From a checkpoint of a small transformer trained on Wikipedia: width 384.
Each number is 500 + 25 x the weight over its row's rms, rounded and kept within 0 to 999. Layers, rows and columns count from 0. Numbers have three digits each. The size before them is the row's rms in percent of the matrix's.

# layer 3 attention key, 384x384, rms 0.0727, rows 210-255, columns 320-383
099:484466500484458519497483493590460468523458490484498481508487487488579531534519474534517488521508480505520514501492488474516414468513491487506485535486524517508492474497538528478502472525467488
096:505489501474531495518498468472478467510501521470509504455527485492523526501503470509514460538496503466521518468463514473493511473492431481526481519507509539500498503512485464524511460430460492
098:507528477473517508494513493504511483471524493518502498494493497500489515493468471486544501498493542462482495520496520470444517502479510495488484459508513502479508518510542513418536518484503552
093:516459502523467505463466502471476489530464491501480455557515539512521493514526532500516486508513456459496450491451511542548521492470524472504467513490492497478506519508504532474502436449505508
107:479479518552478498484485523475509507496480514484500503480562481516468482529443511439430514520479482503442493497490476495501519501485473510509472492525494500496503483484506523439500475514512486
099:506531485510522499475531523502495497494515503464504484514472507515447492459492483488489499508501499522484524509539457506506519533496545497512538511463503507486538504537511471480521511477514472
111:499473543499490469483410474470486536542503479482514532489493484506482498480526455504485504490478518489529521499544467519498512553511555484511515475496511543527525485467534516513494491458517523
095:471574425511509455510494534413532483514505496535486501507430484554490525555473526472508480502497508506488515466477489492527466522522510518531492475464515462507498479510508530528453523526454490
091:507452512502529484477493456492500502500498527531500513515495475518493493531478496493526495510532493504525473535536511508506477508505469504547505486516479487511480485540501534558504490443518520
103:436476505496497463485527521479509537506516491520486497522499480476505512514512495512478485503494493566513516470532520544511479529483525513489500495560510539515509452488505512459537487555521508
106:513496435463538478500527499527541503474481513489493510482478471487500492512510522481484527528529447487508527498534505544508480507469502498508521458471505469505508512475494488494555549511476493
110:501497507506498502493483491496475515488519458437506514480543481537504545503546474461474488480487542496481499514502535511497488485499507517491552494484502521457545502473537493487546493484460527
109:517542479478524538467504453453462483528532500463502516489485485480484508551527514439496527521470524518495507486487507538471499503487471487506499488512527494540537482546516507466519485517508546
108:457506498528496524538515529538497525500501503519506503552512505449522519520453459475514476537539479560497458531533490519521503510533484508536495489487518441522484477484463506471462527496507482
101:448480480536520503462490455470492515472490479487500533496508530522470512488481527481461502508483519498472483488481498487563498506510499502466513498527490480498466500503546500502504461503502550
110:511495470504483451518510531468508493529536531502453516527526519504541504495500531466466497505491498465454489506508537510529499539456479476503508479451504458531527531511513501575506480459500462
107:495519529481482497495513517479493549511470522544481498509490493524459517495510510510461508494526542462520471508479500480512511508555543493496526476518493552497466480455515547444508520531498491
105:463516508483521493529503494497511456505519481549472485482498529488467509516493521500457488460463495509505517521507447507557505531495518468512481500530512487548532512522489472549468512525476457
113:490527539509456511531470441515468483510512496502474517522523519463474484488503490461508508499545501489538522494466453506470524504460515504519447465513474558514502516532481482544540481505475495
106:479510488474521483427480484466496485548484489460508539505477512456522514474512509534487487471471495507446501482518512493527510493511451522473462502504512511515500491478498513500523503484492518
110:505506487490499476503503496447564494495495451479497541532531528497526476465468519473482473516537537476494481464535485487530522525500502475505490438537477512482472477446503499517497568471493486
110:458478520465497509513531486524491534509532499477483507540474480464478509541488519508513487552483503512475512471473514488520476531492479514498475508520505516515521529444504511465503494483476484
111:512532482488526546490540518502453484469488509480521513533478539478479558546504510514453526522498476508516471510473491480473500481515468471500489498514533538455491533491466489489508464503483514
107:533503460505497499487515563479496554546530507484472483494491514496505476516518475541519526512505492549496467484464547551496486466475528507487477484506481518520457550499521522507512546566532501
105:525543520508535501542492509455484507485519486463481500477506502519517511505501508530485466538511509530520498532555462487489508513477494470503455512511516518505510516492507451461480480512519538
106:507511491539479536477437456531506544519548484553498504498489516475505501526494489469465527518518481513495481490506514493441533523513506513518530518499495527485509494501491489508514475479484526
105:513455484512516509488511517493500489547500495530491504524493526498514540521535479519481448532526482533489481501514552454532530476508536465475491541527515463487479474487555491489492545489473504
108:507529482491480478516456450545491460539520506506525507449495499500477535508487503465509510505520513476548477511493515501480510530511486483458523496525459523528519534564535506505464529481478478
106:474484463492483510460534480535433513511493497493532523481544475475523529507524490511478504513499512482500512492484518473478495463471485514447499495474484515466486483493463475468516501465474542
111:498507529504496484453597503501513551467496491474494522520512503513487468503506478474560503475469492490488532506492459500540513442495502503481438475520475571528493529525540488509493473526538484
107:541519476484496477526534536525515488483471459493532474521500542501491519521494523506502500545484501497481471502472528504551476509523518500535488497453507494481531490524535499503478500461508551
113:477496512465517492511503552560510491521531544482486508515510464507477474517499487507505498502495539497509538501468527505527547472528544502491519510541485515495506508506488567493536465489511508
107:515506495442537471525523509451531529509487502557525510512474535498515491490445509495478494534470522455490529467497470486455469499539518459516546514495510488528466496484462490496533491523478534
112:502470489498546533528483483508486498477481509497510503494533464527480500507470497508483493492526481499519510546502521524518430495491532498542526472502494543493544467513497508517482508512489499
113:514520476481490460491484498492517537443508455498493491502509491501472530513471478500522513450517507544542473502496514524506501501517546559577550476527563498512523484499507467484487513523537428
103:477506532539495537530536479514527557462516523481517484494501476488477496486482489471514524572533527509472510475517503499493522503493520526510476530517536500490487542477460557489498477504518474
103:500448509484490488510456472537477518484490465491524481521543524477488512480537478520508531546465510510461494510524500493491544517501499538504472488492479481490518511482532518526492545503544468
105:505502514554514516535505464510487516520499477539486500523488560496559495496496501520544520479535490480528511512498499509485527477522472502489511478501532520524499465479505488539492500472466488
113:507458420472532497516496546463506481561484501469504474518468494511471500541488515535502496529505488490498498501530500552472517477502500505519473497465570446455474521526523528492509520488518532
111:504499502549503511472500482466482487519491511494481518491517461504497485522495499492498502484474497511469525508533452495527537513584524516498472522499503518467454549543507525460514497520462519
108:498494460501544502513500534539491543534505554464530524465482498492462514488525472529531468505497468520517514549496491518494526476449531495534501474455536531507465486506578555504495557512510479
108:480530502499485533510493528486506465465517482481533518506506467463507495519480460497517467488491528459536504496519505511508451512520543485515505477516489491491509472476495475506484455490457493
108:471491479491489520491495501537521480484469507486525528529522502510499526468498491473531502506481482476459468509491524497501498484511495509511478504457520535475499480434508466472527471523509503
111:499462500485526502456508492507487487506551497506564515491485484493483501487525526447582486508459507493521514461539484495545469501465497527487477495449534478502497516498528529509513485506471538
108:469521528542471524468527481525490484537473539484502478491496471523499512509529464496498553533513486479477469502509521517502478482513487501498483491490510543515534497493478499451476457518538501
109:527490506531508554540516408534497493525507537506482513494474452513577504492468478487468509499471468441529508481484453483478458471498536528475475489512502492502546500522542538501469498503493482
# layer 3 attention query, 384x384, rms 0.077, rows 211-255, columns 320-383
103:491489488501529525486529471535504464516496511492540454509479503471507488505521525507513473478542507507482431505508501494527473446522486510499509475497497489489457497487502531457486455515527531
100:504514457490498488487517449548528468547474490472538529456509513511526490505512497496519493494527488538440506463468512511472525526551452491471507481508454545492512526529513512456466464537515454
102:477490457496471509484476497460479508517503508473510528454528467572493487498488494450445516527474489533509529486504480491513472545510501530558507485501539469489486479522489543521474489555489532
108:507518513536505515528525516519470517499477470466555464533504513533527541496521545502518532516507512474510480489546509478540517494527517485513508524543507472475511507564557525470509505515545484
105:517509521499494445458489484486518492442530519499540498520451504443474511486467511468501481497438535477501500474494533473545503482508508501491483503463489502492474486492517503510506480438491498
107:488504487509494500528507518547461552486456524545539482524538445498487503517522531540499472510459478530481506547460483480461509470508527512514468497498517501520503514534482504471485511545492473
112:537524485521516509459505520489514498475491527488507482504500503488498441528499545489512479459483530456486464536496545528523503480461505504475467523469478536497529460460486513521489527438483444
108:500454513532468519526483452517486504523475505480520478520485471473493494495512468480509509532528521496488528532562518552511500479487470494469530484514466466500479497482528481489533469499555513
091:536501528493504462525530539489512493499517515525458549495512517486510514513527464505500531502488513511530448500494444521508503545468500466512472481487531519519530509480506528513486531485503507
103:505455514505471522474484497510515536514476468486472473536492476476480545459474485474536494517482500478520515466489462489521503495518504500534481497492520495518519543521519569491501474541484484
105:498477463494488516500508499522489526461483515485526448527519509523497528457500476498495497491513494513499475498519527516523509494490538514466503526503498508485575483466531488525495509479485533
114:492528479492516471491508520496527498505480519499526487512517568481504495501488470470514469509479517546482484496505461502489530532484535490496505509534526499526475500502477483514518525459536508
099:505545488497506495464459477506533487515510505489508528494548498476485512494493500524486509567519473557507532507506440494496477519531482483514502509481450502521484515489451500506518465494444517
111:511529482538522477486487488514489498537525496547486498493474553484466518514523471486495444502501512559518516474509470505484494501497514496528468471479552533518517520513504469486567472473454522
114:485478530521460528491475479541500489544473517511478497495475489542496486503471476493499477496515471536467490523479552497506503485501442504519513479512507475501510523514514503471534549496515495
110:485505518506451485478520476511499478536517471505491541494521472544500514489509475467526490519522535572476547533470508472471472528516490466502495466482489557534526429527517492488492523490493490
100:488443471499478533476483492496466510567480513502537487479468531499517534520494507532500496492525486485474486507486497471512495463509529497471487505510487489488525515521508469512505501493492479
106:485469497505534493497476529482509488504481532522467506488457506491510467506527482522484494508528510482480483497520483501471511497514512483515458489515489492515505519492482486540515472485478515
113:564492507495505516488479505515519487507494407492541504509494527458511533514492524529492473486519492513449482503527486499520539502487451484480519497497520529511489568460552461517498531477479478
105:468532482474530536520506513507514485561477494505486476503499477529486497512520526518459479491515514519534493520518506512477490518466504513505516478493500500464475534479525492486499543508541513
113:516496484506558473531481545496528548480516520520521493513520469485471495499496505502466440465485478488508463493494500526485511485464519520505485494505500495489466484547517521486453486507517516
105:465507481512480525524456534487488460514487498495513509507504446538508558520559514505451521507493491515503520535506541470531491514510544512490516519486557474470510522476554527477468471490485495
111:530513485527552503483439472453501499502527481507448474508493497470526494542521514465498471507452508522513502493496438549532489523457498502510489515475534555496500434502513478512498509502506532
105:498455512496485485548478510455528479500510521492482536496499531482549496475521519504512531524492504524540543544493460514487466497472531452473506474480497557493466490493487479518475494482529512
111:509483528494505479520500426518494494478502497472484488519496493525493492505512497449488516502518527535484479482527520481504477543475454491517540518516525503488518473490539505490493491524511558
107:491520495547482488495536469506509483495530513516502502487497509497518484500503488468468500475514513524538485506513539508522520495517467494471476510476505501519477476482453504486495501492513468
111:509502509532470474513488477510493489507511503493497484471501524501517498473516543515471497523518496504487484528491465515501501509469495494482497483493523488502543476543515505525530506441514483
107:480532467504506511485490504495512460515545471493472433509518511530539549498518467490505449508467505477481511499552475526536460501486517517511461503483502459469524532517524488473505494510485488
110:467513559507477482479530499463486510562501511493532481526502510456464476504514507488525459532500513531538485470517451537502557507538509487524505483515507529501508504467471505490526519501491471
110:537536522527495481554517510445554504513506505495499488457438503505520480497490472449514521483528535478498479459503487503533516493512474514531525499503516490515532500492490495498500521488506528
105:504485453463485504520522474482501477508489526538490494496467446519512503509511484493525518551496499450505539496500471468554491474488487511457505539516502501472502501509453522492496515524463553
113:523445474485506495521487483505489527520480506491499510505500474486483496471518524487472488473446501475496498526535492481470483533481506514467506492506493514504519452577489471518477508517536505
111:504556491524473476550469475428530509485489533484487529486496515536491464527454523471504515524511506595487541508511542492520528538502501465534478481490497466436522495502495469502474499449507500
112:487508531513510514504508439547467511500511512524520514465442532482519535482479465490502556494511492535460539515531535508487552489511514479552561466492501474501496449543478489527510514486538449
110:504497499467560506501519557478542502476501488466483471527526500540466494533518499479479528475489528480513540476489481528476514490470482521462524532479490514547487489543491474493508439515508482
108:509504480492520492479498487523485497492506479495513446465492503495506484514516494516500480527490498566515473551479459517542575472519473505534521501489510502527482523506485495487430477541545511
110:508537480483488471501502515530495493455483486459501509505497487504511494522522521522555549455516487491494492503514478480512540497535497491414523475480516462526516493460503457488470493508484559
107:522502494541483482494484506523521492489535515469503492480467504490501509473493521507474503519473530541493538511504504498475511489518426502471495469469513524494484507535538505461496453498493519
112:537555553507566459570529466472510494493482490480503527511537487501533514474505453493503495470449456502527511513545502510507554460546492492520495522540498505509470517477506479505503507522524481
109:524514526495475522508503474566510504514529508478499518464493497522523494506487490534511502518481481527530515476530475469513547488518474526537502482484506518517453479538515494459562535509433502
106:502513481499453517518511535444496512518446515465528501509536481503485525439520484541497505464553490514571480503500502497528481467540524521511519525502509500496483455472512553475471514530490483
113:523495488479534491459485462513538525447551491522481500565494516455481505503494484531520473494507514476542504501499534485509495492519526474558518457494538497497493478472531516461478468521524481
111:498502492538494501493500486454508518546515469532475545502487561484473514506488480480519478532520512484544524476466495499503525472520512513544480500468521475511534556505495524546520514455457492
103:480519466512484538479461477494478456538499537512488503500536559527506533510476513520470491550492527538475452470515519512485530509499524529505481486457471484559478506530522532535448484491510521
106:493524482515498503524519506461530484500482475505495495498466469536494529497502476484450499485459495501498518539478504480517534496492534496477517471500525496509514491454471470474512501555524530
# layer 3 attention value, 384x384, rms 0.109, rows 192-253, columns 320-383
108:482468505491497485474512480511469531473427502514549520471520507521489473493505487449543492529508547516473495501505493506481471467503507501503490516499489580539496469491568477523476518538509502
109:505476484476494457543505480551530495449483533474487502481466488520529527510505533476502468536527476524479532562499481501535520507525531508517485523489480477478498515506494464515480512458493502
108:449448492509507485510495505526501473496506538486506483518532507472479507506522523504502477511511534523483512498534501519483518500498521515480557487499474498503469550517505482471494567471537468
109:530497506506463465510483531534517504464481503507474474520506524457439501493493529528558489478487487519525512513468496506494506532505453468486500504475558505481476514525498502558536509513502509
108:499493504434497510480510456511510476547494518502432519523459502503493493534483498526502514465522447516486501511489479519484543525478518456533495490444539484496474466455499495490522489475528475
106:493503500469492497464474503515522476481475502497513506468496552497505506511504520515445426484482496533448480510488449498501443496478482507477541509465466544512493483518441474492495450522499479
102:510482504466460530504522483502522516502497481503506470510487535483519557491482473511523543453489464479499490509514461515478484541519534490518551496516504526524490515502489494528488544492529499
098:502502497535487521507454468530517483499479516522512473479430525481486475482528476488501523511525499534438475492497496518484521493493485496495463462457488492481522516488479490454508494518537524
107:481484469537496502464486498523521531520441531507502461492460557494548465541490478534509513510530478500460451472493503496470519492494460505507514495494493499488529527500509489492467458467537527
105:450435548550536474514491485523526465516511453498464519509523532498515499460468502497528524551515469559509520507491508467510448480480481492499528486486530516471496483495456478585529509507515552
102:501505494505537522487538487509481521497487493463499485477532511502535496507530491533475499486483478470552510487489518495500468477522511499499557474483526493508528538521524467542520506451479495
108:468468559439490488514471514502474471503533527481504465475473514505492517520465462524476525498508515505494469488478487487521486521492481505537504548491491443509537528504497514526529468506508474
102:456488478534490527466517467500518487512512490467548514420532520487447511555490514516500495529520501468529554512456539546519508519475520459426512515431530474488518498538513464500490481534526526
106:470510485513506500496481460538471543484510500454501486487498486526513497536555512502466494508502484485514506541485494482528480491486497524519504497481504527495507501486487484445484496530497532
100:511478447482463481490501440502508534510517470486492505462488462518485443492490508533512480494539485453505528484489499506524530489527513494515523492535517539498523491498494536471515431521526486
105:500501478513519544462462497519462485523488484495522510500524493502461536482488499531485505526465510496484497468456458464514455479513529498505493536487484496510548515509555508492510455546529527
107:535521491458513507479480504504496478513518462542493474490461564502496487495503504510516521469472474471481493518474551504508508490462478511501485514525480486491500458511482479463480478526500468
105:518512492500499521507500493500481497540481531473459471518500455480485495550520462504513485501495515480516469493463505541481450538476522500514462518507489512494441522523503492487519472501528488
107:468512501474488523493450498459549525508498485529493490528471572513508497525513515495479474505490484510482515531496488496496516518489503450502485477494504522548515513515470480529484489501521518
112:503492534514491465521539485532461450527486505541450481484484496482468516526535483499478461491502529508496496502520530530495524495477453492478518464517491505521469454489501471464491462479510493
115:506525471517501496507502500514467497501494503533521518505495417512464470536532471467470522539502525484475507497420458527482456518467515499508524491540501526483476486507516548506527530504521495
102:475564515467527465471477526508520534492524485503484523455532536532502473513493493508503504493474479475522477530484470492550437483471503494514512484492493547519487530503512524471496476460576531
100:485524509491510483508510506533549549458504462490464474507479480527450496470454505553491467490500512532517509522528480510511454486473533483499530483464537480509492475484521472478488529537504504
104:504466461504504480535484488518507526530501511504499469485489537484474532508526509498501481479530496549510539506467535501471455462469484497536458533471520537499456476545531512515481514431506470
107:434509486480478516499502546482489516473473521464473502519502469513448475500462520550500525492497478477482559517473495551484503520500473498494538460470511482486539514497498454482501503410488503
107:538480492498527481552521475494479463519519516519519491531486491545480516473478487518485474545504493488471490483484460526547534515523485497501510499516479459539476493490538519508525484504474528
102:516495535524512544546540476497492529569476497525515474466495502515481507477524488487467482513504495474483501504516489470481472492492480484499502488475507504478548526445503499481535495498497485
111:499475529488498492480461513501490559532503461488515492490495479525493509477468494544553514566512516491468521470453504515508500478549476517495530535528503496508454538474491477516474501506526527
110:515483501500483489525502471507487474500510469505504495498493490551473501508457478481517489503526491523488477520474473493523479545466465504523525488500490450530520532488520488504515492533506520
098:502493510506537483504535503480507494480508536565448508518494469521459488506503456472500520478522513514547528487482484508487558524515527496487525481509467492473499493521480549504506442548535462
108:519497537500479532469522467474482461526500475517480520490546528512513509474490516478486488483547476566508517473514518462518487506527424503526488522486511504506493506486536530471466519468485471
106:505491500442518511437504542510459523509520494497539511484556483473488500503469505486516510488544511541492476521488489489486488498520506515511516503481454497491523506501533535462482454489475514
105:484510505473519485466529498498472486466466530487490484495508516498443497486422515479466481512492500525482527498546549507471460506488462501525528530482486534506503505488505482532514460453470461
105:499451485439480480458462478535521476487446490537495515479449504493495510480461485517533532491461510522490471517447512495515493520489480532457509491511485518496461517530480465488506494502484479
100:450505484461508528474477514509478515529508480486517495467529501538456496499498473502518508478502506500502480502528437515485536507540498510535527498498506468470474494508506463494481473522518498
107:470508452534503506523500478496482521514520510518485517516501505499467529516484511493536470489536511497516513520460495465509524489527468461526456479489464515508543506531504531497500542484457478
109:476517498475509481511541524504470461470472522492476460469536480541496520470496460477513495511527462493506499535490515456508460501482512485503522520483492487447533497520493478468500515423498501
115:489506478512497510549488489485508538533542511492509506447520494491516478514473473509514490498467495534506494500512481525489491477503510540504514498502505498488497503512473518460542555532492521
103:502485483492485546560496562513518503469499481501501486499471468539532529468497485508497479500466477545519503518460468490565483484488513491513526505491489522501488509537476487445489527497500459
103:529507504517513513528555478526474518512553520504485526514499539500500481489491502472469453516487502538488470536538506527449480477498507501462536502510485483502516512552508501487456494480475498
101:526446516479521487518527467546489516474492522516472472478480507489535499511474478495499520499485516511459532482501513518506509521502479514484483472503499560472496495549568494495512519459472513
103:512461456471480531488514521492515502517451508479496460483513471541447511480512539561489462518503490562531513536508496490519501523501536497517501504488486476548469504514486525466485535514518491
106:498497499504470486545479432460476490505511480482469482486533551510512498493509459555499483493493535523500494474492522529498551441503478513496454490533476508534507520531529508516509476470505510
109:492519511532471517523508439501505481484500512496459487498477495508541525531507464513499510524527535461456485508502457509514509503484470503482495468512496493526469486489481505472499458499478491
113:491507555503494482516472526469516476510469511500495500488532523506482510472519565491533519507452494503534472512546504489509545532497521523504449480483490487499513503542511513496531508517510517
115:470516475497518458440508541502487469511509469542464502511529466511467478507570483482500512581516528500472449500508459485522485521532505509505531468493508533501469506524457530509450540503508496
106:478462493510449518552461476523496475501491505478419498506508515518501527504496490545492504494528535485515510491501491468508471459478492501500523506497520528495469471523501524462489492514525506
113:540476498503490480517526571458495536548533499509464480496508528458480470513500538561470522520504557529515486476485488520477486478462548507534453521521472491522533481515497482466480516429513485
106:485520514533491531504468497513531519522488493458532471533525479459436510471504507511484473502497505521509483487477477502507521468459550519470471514506468520480457529534520500516481492546492462
101:493474553460468495511503520501515536518496484474471524512491523517545511495477459497485525509508528494493502500538461502500472517529506498494515484500498487495495522520490461534537458512495527
108:516493506519513526547502490529466487456507534511481499502490501512506506486492511495496488508467535492468463482520516485502505540536512530547524498525512448533468498474471482519478516526477550
106:502515492479451506491513505446481529485522529536465498509495537476541505486507505498472524519519514481444501522530490485499501454514466493543497480513489464515534525504510481479520477460521458
103:516526464472539515461487568457569523449509486509489485487507505533532497507464432542535504501522463466478473515465528511502478500513495506503513485473486498499498473526510515475506482517525459
110:483535546514524500495505528509535492541485479529535508489514513517501514470485519476534488521520483505497486495513533504470470527496502532517523526518489486484492504503570520539470520470496510
113:502507476498482505485486500494500443479472498518449462521540544527517521550515480519568489485491529443520473503459496498495466539457499519509458493481472510511473468489499503514543509480473561
105:491503476465508427496461483486530443512504452467503504458488506506525503478477496529486426491514520470500502474478516491508507483508516464478483514518476517493498480419494510507455445448515507
112:509483569509452485490450430444468460500487489488492497471504489527445497518471520499516465519481512541535517494523463496484482504502518484524504501484530501485475491500521525465521492463532526
104:425473499461498466483487497492476477498479519493520456530528511444485464502519526510501443504490524526460537485486529525461496503484504470519465518521468515475512476494500477442484440529488474
102:512505487507493528542515488510484509493481504497459500562552467466560509498493521517534516496497502512463524493496515522540447543479487454491464481508464486496496509486525459509503518491515526
104:474500499491483546486507465490501497479473515509552483542480512501494526493443531518507456508487469465517495559464516483496494528527448504483497514483497532509484470523521497509481445509490495
105:507511473542512523469506545492493551475508536514487488470478516472544479550508498499488562503540539534482489497505505529484467480493503525492504485523498501490484476452483517492562493512508424
102:505523484530513500545476574458503504535470497514500522495491542454466508488506481540528508502504506508503494472499526462490522507476493505521527536485463496495477520475534484526523499489532544
# layer 3 attention output (transposed), 384x384, rms 0.0982, rows 192-252, columns 320-383
100:476543504500486492515542522521519529513563503508482477483502477495503494488524463500464483489511448488491535489440512512512521479499465502465512467454480485486524514500446519496506515473522484
099:506512506517539494460498535456483495533509504489497491510478546509492488499488524517482495510532519514507525476543516455515489488463510482506483484493507479511515473482483524511513519491488462
104:543529498492504522524542497522492524468461494510492509497486512486548495523514491485520540469498476515518537556525485495512503511505488513506523466534529528542539499457494494500509501516465545
107:471537478510511525496467505499496471515484494451493519530525484566528517516560484457526480553506514473463500497480527476500485505469501518489504509489492534538544511505555477469468531465517504
101:493485543530468490499476499487513514486483501518499467545504511435476461510536493472480478494516533473478486513485509506515487498520533501526485489502491504468535466490524482562495518479501546
101:499482488488523490511513490507462534516484525512511488548490474458476475506482497519491526514485518505517497515466514474489490554510510505517488514506543456495526469517500527492499496545523474
102:499473502546506498520504452515531457511481522517494524481487450525465419515479516497461479536472520494512457505504511486524540483527492493521466508513468513482477496474484505535526499493496485
107:503517487480522466512510495470534517489525506486475529530511490510474520518495533501498502497483469485532501527558526521502495478492526498513521510522549480484478475494504463541505506474458511
100:478532511481498470552536539477464516502485509494477468497508466534471476492522488492477501486505483473549513514476514504492485469528549472480483550535495517522486494493474454504518534525475446
106:503529522523476497513576515527499514493466554524563538492469458551497503546497506439490490507527517514512482501503495488508464515534496526503478536474518510500492508445489512511487542510454464
104:499496488488489491482538499464508509525516511522498487478524513491467525521480488515543498527545540501471493472493527533518520510504519538504436511537473485502523480518496521466475478507482516
105:482511472529495521486469524525504508544520488469516519524520479493488499471522545466494479521513488479502508486478512495520504514520463501494520456507491534485516552520503495464470523507509499
101:488519486506517495501495519496517531473490543517480548571507498504517472497473490466493471514476471487506514451504475514483514485519497500457504557518507506551504530501463557534483507473520509
102:543463513491519519531534543523488495509499502516482516467524478484489474512493498446488482520489515504495486494524506467508512520435510491489525518519475504533537467519542460501483523493492432
095:483525537483492489518521534447493496519497482502465521536534514472513522524472498504529505551509551516473480497502490496506499509524470497503524500506517478514438516516505521495499516487502499
097:493507538480505519455511513520530504489545510516539484493499527503525453497542492474517504497484494518526505487524502513485503506493494513503534469497512512488477519492467485526554463486528468
107:427515569537481504550502489532504523484511501518481504496535486496502568514524529458471501487500494518532559482539474480472532522501496541540522477487518499526495523503491481512525519522516526
101:479466527487500533517506490520537538525493505502513512469502498533544492479445491512536489495504429513509499514491490512507514482498516528478491465506499497483562510489515517506543492493505472
107:527493553509468506482520540541491437449493499469503485501475486557464494503490506518477512510512497496470474515510498550489541507528533485498486481478499498524460490511492496463485520529511500
108:532518458505516492492522505495488568447522502475549496530510486476511537503506487511499450487452500513497507518476525476490490515515550511522456518508487510508524485533509474492520486511552531
110:462490501472490511482524513451516553504464511469505489497510552506488554483509589535524488534479498516515501526546460486506522486508469494456511482458455506566503511510462458520487499497491482
102:512487518597509502495516457526470466460483508466497533517498503460552553535497509509498513498495496520478489482516531491500545489481488484511541514528530432496523500459516515493528523492488478
101:504476497531507515468536508533514471492448542511524520461527552525504491514561529457513487498519454491495496492525505514494507462541441522511495535497461509524532503533490500517479506453459483
109:512483497538521512497540508497459511494455465507535498499495498522517498482482478479508510497467461492538456496484494531510496489482507521525500495513472489490540452470466467511506515550456490
105:526522489464488485526516482474486514503539456512519534504532531487519550476511508468504509511509527484492506491521480462529520488538520513505500479526465528509536422510448524476476499499480457
099:483532476554443519429479535489517545488475475479476496469532507465517476492526515543478533483508521486526463471500494508482507508507500547500517519462507559459479498490470484495466467496504466
099:511478462511498476521538502489469467459539518531500509478531494529530467497490563529519462486515496526508495544525508474524459480473451502509477471530506507505491491461487500480526545510495504
107:437483476497481499482508505480511428457524536478516526483542461513488494487511512451509513488506524507507496502548482471502504496464481473484486482531511485519516518529515545499533487491481485
105:485520482496510479483480523467539500507504483484484521465555484494462515507486536487505471522493503499525504540523469468510513496513490496480478494513518509463469501431490477512469476521484529
101:486497527506518505486489461533514515506510525494542514472485539462544522492516506478523497522432520470498481509515554510467479487488491497520438525485503488477481514488505451475513541477462463
107:517479476514509478529496521487480555483479487496472475526447560519479482507519491475482506509456500452492462505496465478525506487451531491514496542505529519492483488446532447533508521488517541
106:485465502539472521533484455500535462563510483520484524520497512494561493491464528500486468492522516464530491501472486520472503502486461491513510470515552535554554520519494500509550514503495487
099:512493501537508471517466494498531490523533487467521509519537482468509480508510534476513464516500516499498527540477453488528490514510527531492555462492508516496491470535519493521501493494527541
102:508502501529503518520463489493521504463501513512528512524500523502526483500507517507484512496469449553468507470504501500498495474506531475541423487429507507530479485547516478486497433496499517
102:558504490493532501502514501491536485490513517506467482532471477451512505497457506476473502527480521499539541514512485507500524532479496509486474515514511521506502503454477487495510514514486520
105:466519550492526509490553481509535498509515501479518500524505468462485478511458461499517495546528478478479509505530480505504505464527523524545526513525543459459502475445481475495510481467484496
107:507501499493506474542493506475496498491513475553458501547498533501525479479451502476543497462520550497543505500541467533499530529514524498529477462503507527497493502484458512531509526525506511
109:496486512530501519492543520482479457491454499479496531537483531528484539480468523501501522480547478473469466495523526489501501514513516491520475477505493491506477512486514446574461509482516537
101:499525515506465497525500445498477517508519490504463517526501514496501509455509491526520497497498515500531513513517475479436495487494524511518488472499456463517540514534533500503527523492477519
101:477500510486491504511461502485475476514501510495508470469516509544484465478485508509499551473477460508507525534482487493523543497494538516502509502514540497475484489498543492506542493505519519
100:498536459538522464546471497511467474540485506495496496507523494505493554481470502498484517516506496518514515515541472510504447485473497515500451525441494532469528486503494496481455504461530491
098:534495494529484496496490488487508502461494506495501505526506528491521513509510489491520505462480506447477473474500491506569505471492489493482510510504518486516505513519523495493513470508496436
101:476507484507502514503521546476493485533449491515535494494478522527485498452491524483502482510486475476498501509510494559466472539511529474524496484491528512441506509502494486464524537500500477
107:475442532536491472486492468498527500514448509504495517471490480534519478483480556481457526478515500504467527545499485501481505503491501483503502483535505503470556451550490525515527536503526507
106:538506495465516516470490453529454458527527535494535553503471482501490530499495529528511478491537438482490549512473492514475488489519498455488468516471541544505502506509488445452485489515463495
109:510461493485464513522514538524495525461492555487515506512551534521526541497477528527542477498496516465503475531507472485505536498461489492459507515521489520501489493529506506498520475509505518
106:491511534490533478475514521525507487516510511504518486508479539439488489495452471503519448496516492474490460516541550533520479531525500481524440531497497457511489518475520513506496498476535475
105:511481505503482503469493483498512491498509510475534489526523522488488490492510458486461507523488458522547539497462522500488551503540509507532521503513525512468518534491496481501565516515520479
102:506500520519540506515503504470504497479487512552489496466500465499532450525524525475474512503486498444503481531524500485516477509506458474508477481454564495585496484494482527483503477490509487
104:474487494530529517499470498501500468491547507512505453466523470500463482506493516509511498466451482506464491506510478506500526468491519505492479509519501537491489514467517535497522539493537486
104:475508479513466490483507536486487512507494479503534500530478495483489498517479504494506518495519503469492487533514502480510533492485470489474542471494482520486498489513490535482488519495504496
101:468442499497545518510502449526511480501499497489536487458517497496442522503504519508520447499495489535541513477494485511493494513459515454540493513530512514506491494516475512493513482524492504
106:517493498499491475506496482522499488487494505470482472528470527494457523529512524486475494447494528497501454471487485511509496474497528524525457525513522489533538501482455532515495500488502567
103:539543450513511496507498488473476460476511507506455478500535490524494515503494528524501502485432503534456506508489479487528524522515477487486526530515485481480513513495477517483537472516488532
107:477500487497521482511485503474507474491494502475521487524490479505470481521493508471507502501491488495485551477510468568490520483492529513458541513494507469494512485548502531486483577502508500
106:508419471513506513484547456530512549472545493530500535540550499516476474502502505448492492545510472495497497445493501505516466522505487490508468485485514553473520517506519495498516519505478458
107:496515492549525476514495525477523494477521504532511513520487490469538532452499499522517527498497524495462498508506509508518510509496495489505483536500509474511512485491508507495480500511484519
103:511504519528509534516500500467501493533514468536454517501455501490522555494505443524519534499520480478528522494462512506505515503492550528502495472492488479526503492485480526526541527483521462
101:467460500540506503490494514494539476522482469478522499454488510557491488505484514454461490508510471497521481500511532442525518520497545508532482488462530512490508494517540509503502474503528506
099:489506455536494505519497518508489512532508499520512519499506491498505495509534465440504549489489492483498491453554479517478496494522516522468514513515474481518485460486488534500479504477506493
105:481472512467515499506514486492526477479507472496480476525466569499456498458477440485491469469499495490504519496523471524534500509504538489517507550481518489524475502528517495501516493531512517